From a checkpoint of a small transformer trained on Wikipedia: a variant of SOAP for these matrices, 159M tokens.
Each number is 128 + 32 x the weight over its row's rms, rounded and kept within 0 to 255. Layers, rows and columns count from 0. The size above them is the row's rms in percent of the matrix's.

# layer 4 MLP up, 256x96, rms 0.14, rows 95-118, columns 0-95
size [112 104 119  96 102  88 121  95 111  93 135 102 105 113 107  86 109 111  98  95  93  81 108  92]
[[ 73 118 161 124 128 107 103  78 124  95 143  96 141 137  86 116 133 135 130 101 104 164 142  90 123 188 139 103  70 185 144 117 147 157 142 121 128 123  82 131 149 189 186 182 113  69 118 127 140 122 135  97 140 158 148 145 134 178  38 152 125  84 138 171 104 168 124  93 138 136 133 110 167 131  77 138 167 116 129 167 145  69 177 119 147 106  48  90 110  76 179 121 101  87 134 117]
 [200 130 170 124  66 114 179  78 136 176 133 154 140 128 131  95 103 109 133 189 100 160 127 165 115 151 196 141  84 166 187 120 147 126 121 106 123  99 103 101 129 106 102 181 196 116 105 130 173  92 171 147 133 128 160 108 134  70 103 129 120 170 126  42 120 119 118 114 168  89  96 137 151 111 125  94 141 169 129 132 118 107 121 165 135  71 104 132 141 108 147 125 120  50  81 163]
 [173 135 112 148 129 101 120 174 192 105 136 140 201  80 182 118 165 126 199 109 126 165 110  97 110 128 143  93 108 131  85 152  87 122 150 109  82 143 127  93 132 113  75 130 173 136 127 137 135 149 108 138 129 114 166 176  78 127 111 133 154 167  87 132 117 131 133 148 158 218 119 171 110 125  75 110 122  78  99 105 114  92 136 194 138 139 192  94  48 134 118 174 149 144 154 138]
 [151 184 151 157 126 157 122  84 103 116 128 146  81 146  84 161  97 111 193 156  70 189  41 126 151  85 124 152 163 164 146 122 170 156  99  96  88 194 148 158 152 149 135 111 117 134 189  70 168  71 114 160  91 134 190 129 120 133 166 131 158 104 150  78 103 119 119 135 146 126 129  94 115  97  99  83 139 120 138  98 108 109 166 146 115 120 100 184 146 145 136 121 151  98 182 117]
 [109 119 144 110  78 140 160  97 128 132  96 132 116 175 164 166  89 131  99 137 104 145 134 131 128 104  90 108 151 132 152 165 163 206 129 106 127 175 128 128 148 130 101 144 146 117  45 118 149 136  86 177 108 195  85 127  94 122 197  95 121 182 131 143 129 181 129 159  98 107 103 177 144  96  94 113 118 125  94 207  49 149 149 124 102 124 105 129 135 137  93 104 150 100 159  45]
 [151 167 106 135 152 125 188 121 155 154 177 112 150 106 180 131 134 120  72 173 142 171 127 139 144 145  75 128 103 126 121 131 198 135  47 117 167 189 153 156 109  64 165 181 151 143 152 123 121 175 112  69 124  88  81 144 110 144 148 188 125 132 127 160 159  96 132 140 110  92 125 103 103 128  96  83  70 170 166 142 157 150 148 165 156 115 135 172 144 173 192 139 131 130 108 137]
 [111 103  79 138 110  74 137 115 160 112  93 204 107 116 128 120 121 160 176 126 128 216 146 154 135 115 180 134 162 132 124 177 180  77  71 165 136  95 128 113 128  94 105 173 116 137 163  56 144 125 114 140 140 106 139 107 106 111  90 116 150 199 126 104 216  75 119  73 157  81 131 125 135  47 136 140 140 137  93 158 133 136 128 118 154 162 134 133 135 108  87 127 118 130 106  92]
 [158 131  99 145 125 111 129 142 132 189 119  94 123 167 103 133 146 142 140 131 137  79  35 116  58 151 122 120 145 116 117 129  98  49 109 127  88 118  63 106 150 187 133 132 169 139 168  74 145 183  95 114  97 191 148 144 109 123 145 143 186 102 167 113 157 113 128 156 152 115 119 141  85 160 131 122 142 121 157  79 148  94 136  81  69 115  86 146 145 114 177 177 191 133 162 126]
 [134 143 125 116 135 155 131 141 117 118 127 173 112 124  56 144 110 126 162 134 128 144 132 123 135 127 136  69 103  73 109 141 178 126 142  87 149 139  30 130 129 108 100 148 176 170 125  83 125 147 136 103 112 136 131 144 161 169 161  94 133 171  81 144 101 146 112 153 193 126 168 106 199  61  35 197 107 104 152 119 126 121 116 119 135  72 107 167  96 167 127 138 185 158 140  98]
 [174 159 125 145  59 146 133 120  98  85 186 112 105 136 157 160 107  98  95 166 121 118 148 190 140 132 139 109 144 107 103 171  93 143 151 135 133 144 122 162 141 166 112 155  62 132  72 124 136 133  93  99 140 114 187 103 148 144 148  59  45  88 147  92  77 126 124 112 156 170 139 124 149 175 123 141 151 107  75 107 179  70 142 169 119 124  89 109 137  81 144 100  59 161 145  96]
 [116 117 166  97 150  89 114  97 104 142 119 136 135 172 117 158 152 160 123  95 170  63 130 141 176 102  86 161 119 138 159 157 132 167 101 125 118 124 133  83 179 108 157 180  98  77  86 199 119 118 196 188 148 140 153 142 115 168  62 100 100  85 107  57 161 187 152 114 108 164 122 110 158 133 101 118 202 171 121 150 150 115 124 153 113 157 125 105 143 138 109 116  91 132  79  91]
 [113 130 147 123 127 175 156 158  79 123 142 139 145 107 138 140 107 145 173 110 184 173 179 102 139 113 123 139 173 149 147 132 167 113 141 135 155 143 159 128  97 127  68 126 117  90 124  95 160 112 143 193 114 125 128 132  76 119  67 178  95 160 163 178 145 192 153 128  93 131 159 115  74 136 175 115 190 170 140 181 137 137 135 149 156 139 199 168  53 129 112  49 124  92 124 113]
 [132 160 134 144  96  53 102 198 122 142  84  84 128 206  80 139 130 118 115 123 172 103  99 107 140 107  96 163 136 151  87 129 131 209 110  89 113 125  98 106 109 121 157 164 118 162 154 118 127 151 124 121 139 128 103 128 110 183  73 162 102  99  85 116 130  62 154 169  73 101 120 167 124 135 107 150 162  94  99 107 122 177  64 104 124 110 120 165  87 141  85 105 116  94  87 185]
 [130 137 151 177  92  87 105 122 131 153  86 111  83 165 107 144  31  46 103 121 128 113  77 175 101 110 126 109 146 133 156 105 104 116 171 109 138 127  88 147  85  98 116 126  84  82 177  98  98 113 181 155 106 121 176 119 163 119 122 181 175 196  91 102 110 154 104  91 154 157 121 169 149 146 138 125 160  92 135 130 150 112 123  96 161  93 113 177 150 136 146 131  89 169  66 142]
 [115  61 112 118 128  99 143  81  90  88 156 190 143 151 154  86 131 163 130 128 109 133 130 129  43 110  82 130 108 102 156 103 122 185 137 127  95  83  81  86 114 107 152  85 135 164 120 114 138 160 133 139 130 174  97 110 135 177 108 113  54 137  93 110  98 151 118 130 174 166 100 104 145 120 122 125 179 106 133 205 152 116 194 144 116  83 125  84 166 118 139 158 163 146  66  81]
 [ 84  93  87 115 108 178 125 175 149 113 165  33 121 148 114 157 164  97 123 169 139  83  92 109 139 161 123 151  53 129 145 121 159 188 167 104 141 108 150 113 152 116  93 109 160 131 166 116  83 157 153 149 101 148 126 128 109  25 130 138 145 150 162 155  93 169  98 164 112 139 154 133 170 125 167 159 160  91 177 156 127 133 152  77 167 150 156 172 154 155 119 151  87 109 109 124]
 [148 161  66 132 152 143 133 117 126  81  94 108  95  97 116 114 128 113 103 188 143 164 190 125 143 100 105 120 131 138 136 121 150  97  90  45 127  99 157 165 106 158 174  87 158 119 138 161 108 117 101  50 128 112 111 157 203  84 162 143 144 144 143 183 181 110  87 170 134  67 156 167  91 170 140 127 164  92  95 131 121 136 174 133 138 122 102 121 130 134 147 168 127  57  76 135]
 [223 105 129 126 150 121 144 142 100 129 124 107 106 176 126 100 137 130 142 152 144 165 139 128 145 127 180  58 157 130 118 110 193 142 124  79 125 100 178 159 137  63 154 114 149 153 154 120 140  74 126 177 142 127 135 151  72  46 136 123 110 109 130  82 126  96 159 130 136 174 101 156 166 181 132  82 156 171 139  66 117  80 109 111 142 132 129  63 109 105 106 131 159 150  58 133]
 [117 144  71 118  88 205 168 136  92 155 146  90  90  88 154 134 198 109  80 138 125  56 134 159 104  67 135  96 149 156 152  96 102 146 109 132 148 137 175 143 114  41 137 139 122 129 111 157 119 136 102 137 149 131 136 115 118 125 169 126 108  84 131 149  93 156 100 115  77 147 105 180 155 109 181 125 105 101 132  97 121  79 106 153 106  84  89 162 162 160  98 120  71  98 108 197]
 [183 135 129  32  75  98 133 129 102 182 108 148 165 129 116 123 126 107 150  98 108 154 159 165 163 142  28 111 101 151 102 105 136 131  95 140  86 111 160 149 124 109 175 174 175 153 129 117 164  73 117 116 140 118 103 108 191 165 133 134 109 146 102 156 156 113 147  86 110 157 157 101 114 126  99  93  55  70 155 128 141 108 136 103 172 174 148 115 133 101 155  58 140 139 151 151]
 [162 132 184 124 107 153 134 140 125  90  85 130 111 164 103  89  98 117 169 133 169 115 165  83  89  74 160 114  86 145 119  93  79 215 139 123 151 131 136 150 152 126 157 118 120 209 115  86 129 149 146 156  91 143 148  93 150 154  96 121  99 149 166 125  64  67  93 135 162  76 128 138 139 101 153 114 125 101 128 113  89 108 171 150 135  92 207 161 142 122 180 117 118 142  53 150]
 [108 102 137 155 142 129 168  70 130 146 157  26 114 146 141 139 134  93  63 126 140 142 178  74 139 139 101 121 155 154  95 147  80 121 109 129 113 168 102 137 153 160 156 154 123 129 136 130  37 156  91 164  72 158  87 129 114 140  98 131  58  98 140 171 131 112 134 153 160  99 143 129 120 112 126 109 175 134  90 181 114 119  99 157  83 137  62 121 103 115 123 175 139  79  59 129]
 [100 111 169 135  74 139 144 106 174  80  94 199 100 145  80 113 116 171 116 100 151 164  85  86 102 134 118 129 170 112 149 116 136  85 127 107  94 160 111 132  77 101 109 160 107 137 120  30 164 138 160 145  67 113 127  40 124 141 141  72  88 123 147 160 156  99 121 156 121 170  81 111  96 113 135 110 135  62 114 118 140 141 154 158 125 155 170 175 140 146 132  86 162 123 140 170]
 [104 159  88  67 110 124 143 166  83 175 130  70 141 103 129 127  96  71  87 107 181  99 130 109 146 122  89 132  38  98 139 106 132 150 178  73 110 165 143 158 129 101 139 130 132 154 138 112 140 121  82 123 209 163  96  84 133 144 141 149 100 140 125 116 106 202 131 197 185 182 127 139 108 139  93 177 123 162 123  78 106 126 129 157  91 102  88 121  95  98 134 118 103 132 121 151]]
# layer 4 MLP down (transposed), 256x96, rms 0.178, rows 95-118, columns 0-95
size [113 109 116  91 111  82  79 112 118  75 126  94 107 120 110  91 116 118  99  68  71  70  98  88]
[[118 159  62 182  91 130 128  84 117 136 157 103 142 116 138 147 132 127 164 120 135  73 117 142 150 174 107 147 146 100 158 156 110  87 148 131 142 136 116 164 189  86 100 157 106 178 163  98 143 115 142 156 108 171 169 166 135 160 137 211  95 106  76 134 177 110 140 122 121 110 132  77 147 117 136 142 120 153  61 133 149 152  77 152 205 127 130 152 151 115 155 158 148  45 148  56]
 [124 157  97 161 130 128 125 109  92 145 142 113 169 159  99 142 144  69 118 133 166 169 112 139  79 131 131 149 167 115 124 136 114 120 156 166 133 163 182 111 127 141 123 139 133 159 121 113 147 135 194 159 199 156 131 109 160 100 142 127 100 147 102  93 109  74  88 107 133  63 115 128 131 124  77 135 109 139 171 186 116 136 153 144  52 150 195 217 174 100  97  91  47 150 132  87]
 [ 94 184 104 152 157 167 132 130 113 193 174 180 142 139 133 143 118 123  78 119 180 109 177  94 169  90 108 147  97 121 149 125 117 148 104 109 104 127 128 130  89 100 107 116 108 139 126 143 115 117 162 143 174 130 109 116 154 132 119 124 139 141  77  93  70  79 133  90 161  76 103 205 125 129 100 133 117 143  89 179 131 198 155 122 105 105 153  42 137  88 144  76 108 141 218 139]
 [148  83 187 207 150 132 140 135 157 165  60 160 146 141  61 120 149 141 107 101 120 102  44 159 125 102 118 117 163 127 144 177 114 145 161 107  98 156 145 130 184 149 152 141 171 145 140 119 197 122 147 146 181 135 129 144 162 186 114 171 146 138 162 177 160 145 134 104 123 154 167 144 112 163 102  94  87 130 108 101  54  80 113 105 107 114 134 106 150 133 144 123 142  86 122  62]
 [105 117 147 100 167  88  99 142 116 116 165 137 174 111 173  85 110 102 137 108  61  81 149 100 111 184 132 101 132  76  98 119 124 137 172 170 132 113 132 117  89 129 135 104  68 170 150 102 105 125 131 112 196 126  76 152 159  93 139  96 134 147 207  68 101 148  94 158 148 100 180 176  94 123 136  89 139 123 167 136 171  94 143 161 124 111 100  76 144  96  58  93 118 139 145  85]
 [145  81 133 122 171 104  74 146 116 110 119 157 107 139  56 122  58 140 177  98  59 127 106 118 121 172 151  67 177 107 135 168 131 106  96 143 148  80 110  79 155 147 117 129 111 106  84 133 141  93 145 115 142 128 149 107 114 157  91 141 129  93 182 159 167 185 156 104 153 162  77 168 158 110  93  70 145 115  67 162  95 147 104 117 162 145 136 151 112 126  53 167 162 128  99 134]
 [113 130 114 107 110 112 103 108  96  67 100 147 134 132 139 103 138 113 186 118  61 172 107 141 139 106 147 141 193 154 110 111 100 126 153 158 136 150 131 115 132 127 100 135 106 103 159 184 221 123 149 162 166 115 129 106  97 130 132 114 124 161 150 159 217 127 107  90 152 129 150 123 157  66 137  78 100  99  39 111 115  80 118 148 103 206 149 137 153  96 103  76 132 178 136  99]
 [151 122 142 105 147 112 132 150 131 176  70 111  92 112 149 135 158 103 162 136 116  67 125 128 158 139 134 124 121 110 150 166 107 118 178  94 137 145 119 138 187  72 129 162 181 119  90 125 147  44 143  96 122 134  79 151 105 170 202 128 138 165 209 161 109 109 120 121 112 126  97 110 158 127 140  69 208 141  87  55 112 134 172 138 174 162 108  92 147 185 120 135 152 116 121 122]
 [123 130  42 175 136 141  92 119 129 164 105 113  99 113 148 107 170 118 102 111  88 118 107  79 204  94 139 149 130  86 105  84 124 181  86 125 110 127 174 117 111 168 148 135  96 141 129 205 129 156  82 127 132 128 148 161  65 131  62  91 149 176 136 130 165 129 136 153 100  96 136 125 139 145 157 150 160  77  76 196 157 190 146 158 107 114 165 105 150  90 126 136 138 179 141 155]
 [135 138 143  98 174  63 113 128 185 151  81 170  88 150  77  87 136 107 143  78 121 143 118 115 125 145 147  91 199 169 110 159 163 160  96  82 110 139 101  84 112 118  79 140 118  73 149 111 192  84 143 110 146 157  96 135 127 122  78 133 127  69 155 109 123 157 160 134 108 173 132 195  96 122 137  87 129 161 113 104 111 165  93 150 159 173 131  79  82 127  89  93 127 144 191 139]
 [158 155 204 133 107  94 161  93 119 167  68 184  93 141  74  91  97 113 116 125 147 135 126 111 139 112 135 147 148 163  88  87 154 137 119  98 153 130  62 163  68 136 104  73 155 146 174 124  94 161 179 146 164 100 131 168 170 168  92 123 171 143 109 118  53 121 167  86  70 124 108 103  85 120 148 149 109 155 116  69 139 131 126 166 130 132 128  71 127 163 141  86 117 111 161 118]
 [141 155 124 120  82 125  88  67 179 114  66  59 115 136 124 117 155 113 169 117 108  69  96 130 126 114 170 138  92 160  77 143  70 121 149 125 166  89 137 152 137 133 152 129 116 165  74 129  73 131 120  97 114 155 147  97 123 147 152  93 107  89 130 171 196  65 115 106  84 117 130  93  82  90  71 136 117 105 129 129 151 102 102 153 108 147  89 109 159 192  87 167 171  81 110 139]
 [122 122 209 131 119  49  90 168 104  64 110 191 167 142 186 125 196  85 111 108 106 104 141 144 144 199 116 189 154 155  82 134 145 147 127 106 144 154 140  90 134 135 172 135 125 103 121 133  96  95 113  82 104  79 153  73 112 108 105 124 130 169 146 129 130  85 140 117 142 107 120  74 153 119 121 122 126 107 118 132 117  94 104 168 139 139 126 120 109 160  29 159 111 105 177 121]
 [122 150 138 117  98 120 127 135 149 120 100 131 123 118 101 190 103 117  60  91 156 173 155 142 137 127 122 127  94 121 165 113  97 167 144  99  84 182 147 109 158 110 114 113  99 132 138 126 103  61 115 197 162  87 158 149 156  57  74  99 162 149 129  83 131 178  63  83 133 155 118 169 131 159 123 210 157 124 129  94  90  87 145 153 121 111 164 151 147 106 149  81  93 191 108 170]
 [118 152 125 115 130  93  78 133  91 139 170 132 115 187 107 114 106  70 109 117 124  56 134 171 164 140 130 195 138 124  95 139 170 118 132  96 129 135  95 142 130 168 129 186  25 111 193 136 115 161 138  81  23 115 114 194 159  88 136 121 182 121 161 153 133 175 101  82 118 140 145 151 140 117 120 131 151 144 137 149 164 144 114 156 102 125 163 123 120 152 141  95 151  97 107 131]
 [176 125 107  93 100 122 151  91  66  96  94 146  89  84 123 153 129 146 104 143 189 169 110 173 121 101 121 120 127 188 100 141 111  88  92 145 120 180 133 111 120 137 104 129 112 138 156 154 135 133 182  96 160 102 160  86 138 140 166 122  99  69 135  93  44 128 186 145 133 182  78 143  98 141  94 148 163 127 175 119 174 138  80 121 109  97 159 156  89  89 138  98 126 170 201 156]
 [128 107  84 173  83 103 145  67 143 165 125 161 127 165  97 188 122 145 152 128 158 170 140 135  95  86 120 113 161  97 136 138 156  85 195 156 199 175 180 125 134 123 167 112 167 147 135 110 143  66 145 175 125 171 122 135 169 174 157 100 102 112 114 148 126 140  82  97 119 138  62 145 136 146 127 141 118 166 107 125 134 133 152  75  87 103 153 131 147 155 188  51 150 142 187 148]
 [185 123 111  62 157 150 136 136 105  97 111  64  78  82 130 158 148 119 179 154  92  94 143  85 117 109 121 141  46 126 103 136 141 125  85 117 148  96  90 163 102 157 159 135  95 125 141 130 107 106 132 117 172 110 124 164 153 143 131  81 174  65 128 135 147  69 122 180  73 163 182  70 119 168 166 190  96 124 152  93 137 111 141 151 151 115 126 121  84 124  84 119 144  96 162  82]
 [138 116 140 109 195 135 162 104 132 135 114  87 133 139  89  88 104 133 129  93 122 102 101 103  85 162 132 161 132 171  75  95 140 130  77 123 110  70 154 148  78 142 180  82 124 100 115 144 121 167 124 129  95 151 112 168 172 122 151 143 110  89 140 135  40 197  90 137 137 198  97  93  80 152 159 149 120 117 108 127 154 178 178 109 171 128 133 144  92 196 134 166 182 118 169 115]
 [111 187 154 176  87 157 145 131 114 117 126  65 131 115 174 122 143 108  88 171 142 130 154 133  96 148 181 129  93 166 110 121  97 132 209 164 138 115 102 151 130 114 131 117  86 169  80  98   9 103  96 104 100 145 129 128 138 121 145  82 133 133 127 139  43  85  74 132 149 130 136  92 102 167 157 170 126 156 132 101 161 143 120 152  84  83 102 155 125 178 112 148 112 133  95 109]
 [111 101 127 103 124  94 122 152 157  92  93 116 143 148 111 160 133 122 159  97 108 129  96 121 187  93 139 178 176 104 170 132 152  80  47  99 134 168 164  69 118  87 119 143 166  97 146 186 194 104 106  92 153 128 116 159 130 125  96 176 187 157 150 121 239 153 151  97 111 117 121 135 120 105 112 117 126 138 123 157 135 154  95 165 181 188 118 106 151  88  98 132 134 161 141  97]
 [130 147 127 129 135 129  71 156 121  72 121 210 132 105 108 118  95 164 202 108 101 112 130 143 133 149 149 166 106 140 146 108 168  92 120 135 106  94 143 100 163 123  73 128 184 122 205 159 212  66 115  78 216 108 143 106 126 105 141 148 166 147 169 146  84 156 136 104 124 151  83 108 153 108 117  77 102 129 119 133 136 134 122  95 165 154 108  54 155 122 152  99 111 128 136 130]
 [151 166 176 199 169 136 125 144  92 105 129 111 134 109 134 137 124 124 162 102 116 145 156 135 107 149 121 142 126 122  87 169 102 132 126 133 150 155 143  91 121 152 104 137 117 120 153 162 207 104 146 130 184 105 132 162 126 126  98 143 130 166  92 118 255 111  59 113 135 119 147 182 170 130 156 157 100 138 141 145 142  93  79 179  90 116 135 113 113  60 156 100  78 173 159 159]
 [150 169 116 171 136 172 111 166 133 177 139 149 141 164 140 163 134  97 111 102 120 118 145 107 150 123 167 117 122  98  82  94 116 123 154 146 150 146 163 144 161 132 170  85 138 139 116 163  12  93  92 141 153 116  89 159  88 133 159 145 159  74 157 147  41 133 151 159  95 123 185 109 130 143 201 144 136 168 179 124 107 139 159 110 169 118 145 120 152 146 114 128 181 122  62 173]]
# layer 4 MLP gate, 256x96, rms 0.135, rows 96-119, columns 0-95
size [112 109  95 105  77 126 108 119  87 139  95 114 119  97  90 109 112 103  87  81  88 107  87 110]
[[141 119 170 104  71  95 122 171 142 121 191 149 139 165 135 120 150 124 117 108 140 151 134 129 122 189 109 116 128 114 121  83 172 110 131 136  82 142 103 174 182 125 107 148 176 127 176 181 128  90  73 131 103 134 106 152  92 188 109 172 102 110 138 147 183 144 103  82 144 194 108  91  84 140 170 120 114 129  86 102 102 112 101 151 174 111  88 128  70  78 162 194 154 107  66 132]
 [153 134 121 137 100  47 170 147 132 151 101  97 132 140  77  74 151 140 162  83 123 117 120 115 133 116 140 147 130 180 163 131  96 114 153 139  87 131 109 140  70 102 112 160 139 118 166 148 148 111 148  97 134 110 177 151 105 116 104 105 159 125 102 134 153 134 179 187 108 196 112 194 106 141  76  71 143 106  86  86 158  52 146 144 103  85  82  88  83 157 171  93 162 120 137 183]
 [ 47 113 104 108 104  86 143 167  84 105 201 136 150  83 139  56 156 125 174 158 189  91 169 140 121 140 133  82 137 135 143 150 145 170 125 187 141 123 160 162  91 106 137 141 113 122  96 126 119 105 136  95 156 106 158  96 118 119 139 143 100 124 139 141 124 106  87 141  80 131 101 180 121 133 124 196  87 108 136 147 214 157 121 128 113  58 167  93 188 136 116 135 124  78  98 120]
 [158  79 111 127 130 119 188 155 105 132  33  52 132 147  90 140 170 196 130 114 155 107 154 113 122 101 102 101  74 140 142 137 164 141 162 114 102 112 117 144 114 128 139 154 151 110 115 119 134 184 181 149 152  70 159 137  82 160 138  84 162  99 143 153 144 136 174  80 160 143  60 170 142 166 121 135 143 122 117 119 127  98 199 101 137  89 123 129 131 163 102  99 121 166  56 159]
 [ 35 201 150 126  91 127 160 141 102 145 112 118 166 136 153 122  93 105 105 152 148 181 140 122 111  76 135  84 127 119 126 167 129 104 165 180 132 197 136 150 146 195 133 136 120 105 128 121 101 130 119 136  88 104  99 103 141  69  91 103 119 117  91  69 169 117 123  81 113 139 149 132  64 108 132 107 128 149 167 123 111  80 143  66 111 174  97 148  87 107  98 150 197 103 163  85]
 [103 188 137 161 161 189 132  97  51 139 167  81 157 133 166 122 180 100 135 130 166  39 142 101 114 137 133 148  72 124 123 113 107 182 127  80 151 173 143 125 133 102 106  64 120 115 122 144  85 121 140 144 144 177 145 103 141 102 130 127 115 112 145 122  85 187 154 115 111 165 129 121 128 205 158 128 140 148 193  85  75 110 144 147 155  97 132 175 189 138 174 147 127 131 131 137]
 [ 64 145  68 194 104  81 127 157 122 151 134 152 168 105 136 132 134  80  83 135 137  70 140 115 149 162 153 100  77 163 163 115 128 158  89 161 146 110  90 115 115 125 148 160 191 152 104 137 128 191 150 157 156 156 181 165 168 124 149 120 131  87 131  81 118  98  87 110 154 141 132 167 203 113 105 103 178 126 102 139 209 106 150 156 131 122 125  82  98 171 116 137 169 123  83 124]
 [148  76 158 150 188 138 100 167 141 133 102  93 166  76 161  93 206 160 154 134 179 134 111 155 136 155  65 136  66 147  65 112 136  84 136 159 155 155 198 163 144 149 153 147 104 137 129 154 126  95  83 142 115  77 101 128 136 107 119 145  98 128 137 133 164 148 130 107  73 102 151 102  76 152 205  70 143 179  98 160 123 163 150 133 100 122 152 163 121  98 130 134 130  98 112 164]
 [ 91 100 145 113 138 129  89 112 146 110  68 110 107 163 132 112 107 177 141 138  85 179 159 180  84 131 174 173 141 127 138 123 130 149 163 125  53 139 151 146 116  83 186 150 154  91  70 142 157 140 160 113 143 164 111  75  60 177 114  71 137 101  66 128  81 131 137 168  97 128 145 182 162 131 112 158 144 137  90 163 176 161  76 164 152 107  92 113 155 119 148 132 101 101  98 155]
 [111 123  80  86 143 119  76 175 115  98 154  91 163 127 101 156 136  95 188 159 180  89 158 126 160 144 123  91 117  80 138 167 124 170 124 142 125 130 127  78 102 142 120 117 177  74  79 159 194 120 145 134  90 165 106 140  98  59 137 162 101 102 102 132 181 132 142 168 137 138 124 185 150 140 103 160 161 128  75 137  92  86 119 127 210 117 152 165 156 107 132 154 180  94 109  93]
 [ 99  94  87 144 110 101 122 110  76 147 109 101 152 160 113  82 121  71  99 128  60  60  85 151 116  51 137 122  76 133 108 106 115 129 158 152 153 188 144 164 183 140  86 124 150 114 125 122 144  72 122 113 130 158 110 125 153  95 107 143  79 167 159 188 119  85 147 118  93 143  94 135  85 176 117 109 139 133 135 108 160 172  69 114  84 165 108 101 100 146 136 126  94 139 209 123]
 [115 113 150 114 110 113 173 140 127 157 116 115 166  97 123 116 151 165 157 158 109 161 163 111 154 141 122  58 114 117 129  99 119 156 171 214 108 150 147 116 158  84  56 133 152  81  71 128 155 108  97 159  90 117 100 102  65 144 178 137 109 129 128 122 137 132 123 126 131 173 124 189 204  94 128  97 190 180 162 153 105 145 164 143 134  91 131 137  70  95 127 132 180 117 149  61]
 [168 103 130  95 168 111 134 170 104 165 149  98 141 110 152  72 177 137 142 147 158  71 135 131 160 123 141  93 101  82 114 171 162  73 123 109 189 137 173 110 142 120 134 178 107 130 180 147 121 136 127  69 107  56 100 151 117 135 163 159 195 159 152 117 196 184 122 111 142 126 142 149 114 146 164 170  90 153 115 115 174 108 152 117 129  95 150  84  97 145 181 123 132 113 123  42]
 [122 189 169 108 139 147 172 131 106 182 141 109 136  57 211 114 152  93  92 169 190 171 161 115 164 100 109 121 120 166  95 126 101 147 180  97 116 141 101 154  75 147 105 143  70 147 129 160 120 143 155 108 113 127 137 102 103 140 173 135 128 108 181 145 116 134 163 154 128 140 196 139 137 113 105 104  90 111 207  59 165 152 126 155 148 117 130 123 126 121 155  54 148  97 129  95]
 [117 127 117  95 123 177 137 168 109 135 134  89 192 177 137 146 169  95 139 151 148 126 119  78 150 169 122  98  80 111 115  75 107 158 166 113 134  88 105 141 114 133 140  59 119 173 181 142  62 117  97 156 111 155 110 157 151 117 140 127 143 126 133 161  87 121 111 134 153 111 131 163 129 104 134 178  95 170 153  78  64 113 143 144 125 173 102  95 150 127  98 217 122  68  58  72]
 [170 139 175 134  91 167 138 115 119 170  95 121 132  71 144 145 148  99 129 129 143 156 121  30  98 160 226  85 119 143 122  99  96 143  89  97 115 110  51 163 125 149 102  87 165  93  91 145 162  49 131 141  99 127 128  87 116 173 147 122 164 107 105  79  95  92 137 111 132 120  75  99 144 166 160 109 117 135 139  98 168 121 153 131 172 136 103 110 152 100  82 104 142 124 116 169]
 [146 132 103 109 146 154 139 182 107 164 108 124 113 135 147 133 142 109 160  39  71  89  88 129 127 130 193 173 179  45 114  99 123 103 138 105 149 115  87 154 126  94 133  90 164 120 117 150 165 159  95 116 149 112 156 114 138 118 165  82 193  80 121 121 149 136 163 166  68 162 122 152 120 146 100 135  99 169  99  63 147  84 125 124 110 113  69  66  97  80 123 131 165 134 107 114]
 [136 169 174 149 136 137 148 119 117 176 113 129 165 119 124 150 112 104 107 215 107  84 168 166 172 168 127 106 104 189 118 118 135 122 184  98  71 153  90 100  75 139 102 172 197 165 119  59 105 127 108 100 171 129 133 196 136 149  95 177 115 134 139 169  85 114 155 132 184 155  98 126 126 128 152 136 159 162 127 136  93 139 121 154 113 179  51 146  99 133 151  95 147 134 125 146]
 [110 107 158 217  99 122 133  95 119 116 130  87  57 153 142 123 181 112 142 165 144 128 154 124 109 173 222 163 147 132 127 151 125 116 119 147 154 134 132 124 124  87 120 115  92 131 127 135  83 105 152 101 134 148 158 144  69 152 133 134 177  84 134 104  90  89 121 131 183  98 194 108 144 120 133 181 139 237 141 101 139 145 191 173  88 105  98 146 129 134 159 141 112 133 118 171]
 [168 151 122 128 162 144 141 133  56  76 100 102 120 133 112 121 108 141 218 160 144 108 156 109 107 159 117 108 126 118  82 106 108 178 131 110  99 111 112 111 153 124 184 136 102 184 139  80 114 128 151 159 123 127 159 117  79 135 135  96  97 152 158  68  49 136  91 103 170 133 154 121 128 125 140 106  91  88 109 151  87 102 171  60 132 126 161 126  66 124 137 128  92  27 110 114]
 [143 119 112  91 110 139 107 116 128 135  89 104 122 141 135 153 156 131  18 169 180 133 126 119 116 137 173 110 144 128 106 127 133 128 139 120 190 162 150 171  89 121 127 124 108 182 137 118  85  94 165 127 107  94  57 184 112 120 152 130 188 121  76  77 111 120  91 180 122  78 180 156 108 101 125 114 139 166 116 108 103 119  62 130  65 134 167 140  81 154 139  61 157 119 154  93]
 [133 167 107  69 101  87  71 142 114 241 133  47 179 127 140 153 136 113 160 174 140 103 173 125 178 126 162 105  93 176  88 137 127 171 158 139 142 137 140 143 156 165 170  89 170 117 141 153 106 106 122 104 180 169 150 195 105  98 102 177 147 115 111  78 102 136 130 133 102 134 164 113 161 170 102 121 136 184 139 120 103 123 119 109 137  88 129 103  78 128 109 167 122 130 120 108]
 [ 84 163 111  94 104 120 164 168 105 122 147  37 155  99 156 123 146  97 111 102 127 127 109 107 149 142 142 116  72 103 166 132 108 179 137  71 120 150 157 132 106  69 164 102 100 126 111 143 123  99 167 147 195 101 160  76 163 119  93 146 139 114 156  91  61 184 177 171 166 193  98 137 124 102 108 148 148 155 122 105 118 112 128 178 147  74 110 106  85 147 188 155 119 134  83 149]
 [159 139 124 133 147 128  88 145  80 137 145 155 138  98 148 153 190 140  97 140 141 100 128 133 103  68 120 109 157 119 153 165  88 103 130 142 159 124  85 114 178 162  96 138  67 126 174 168 136 110 123  59 134 164 112 205 161 119 128 179  63 119 140 129 117 139 146 124 106  90 105 139 130 120 103 151 116 155  78  70 138 130  85  93  42 106 154 112 127 148 134 119 153 175  26 144]]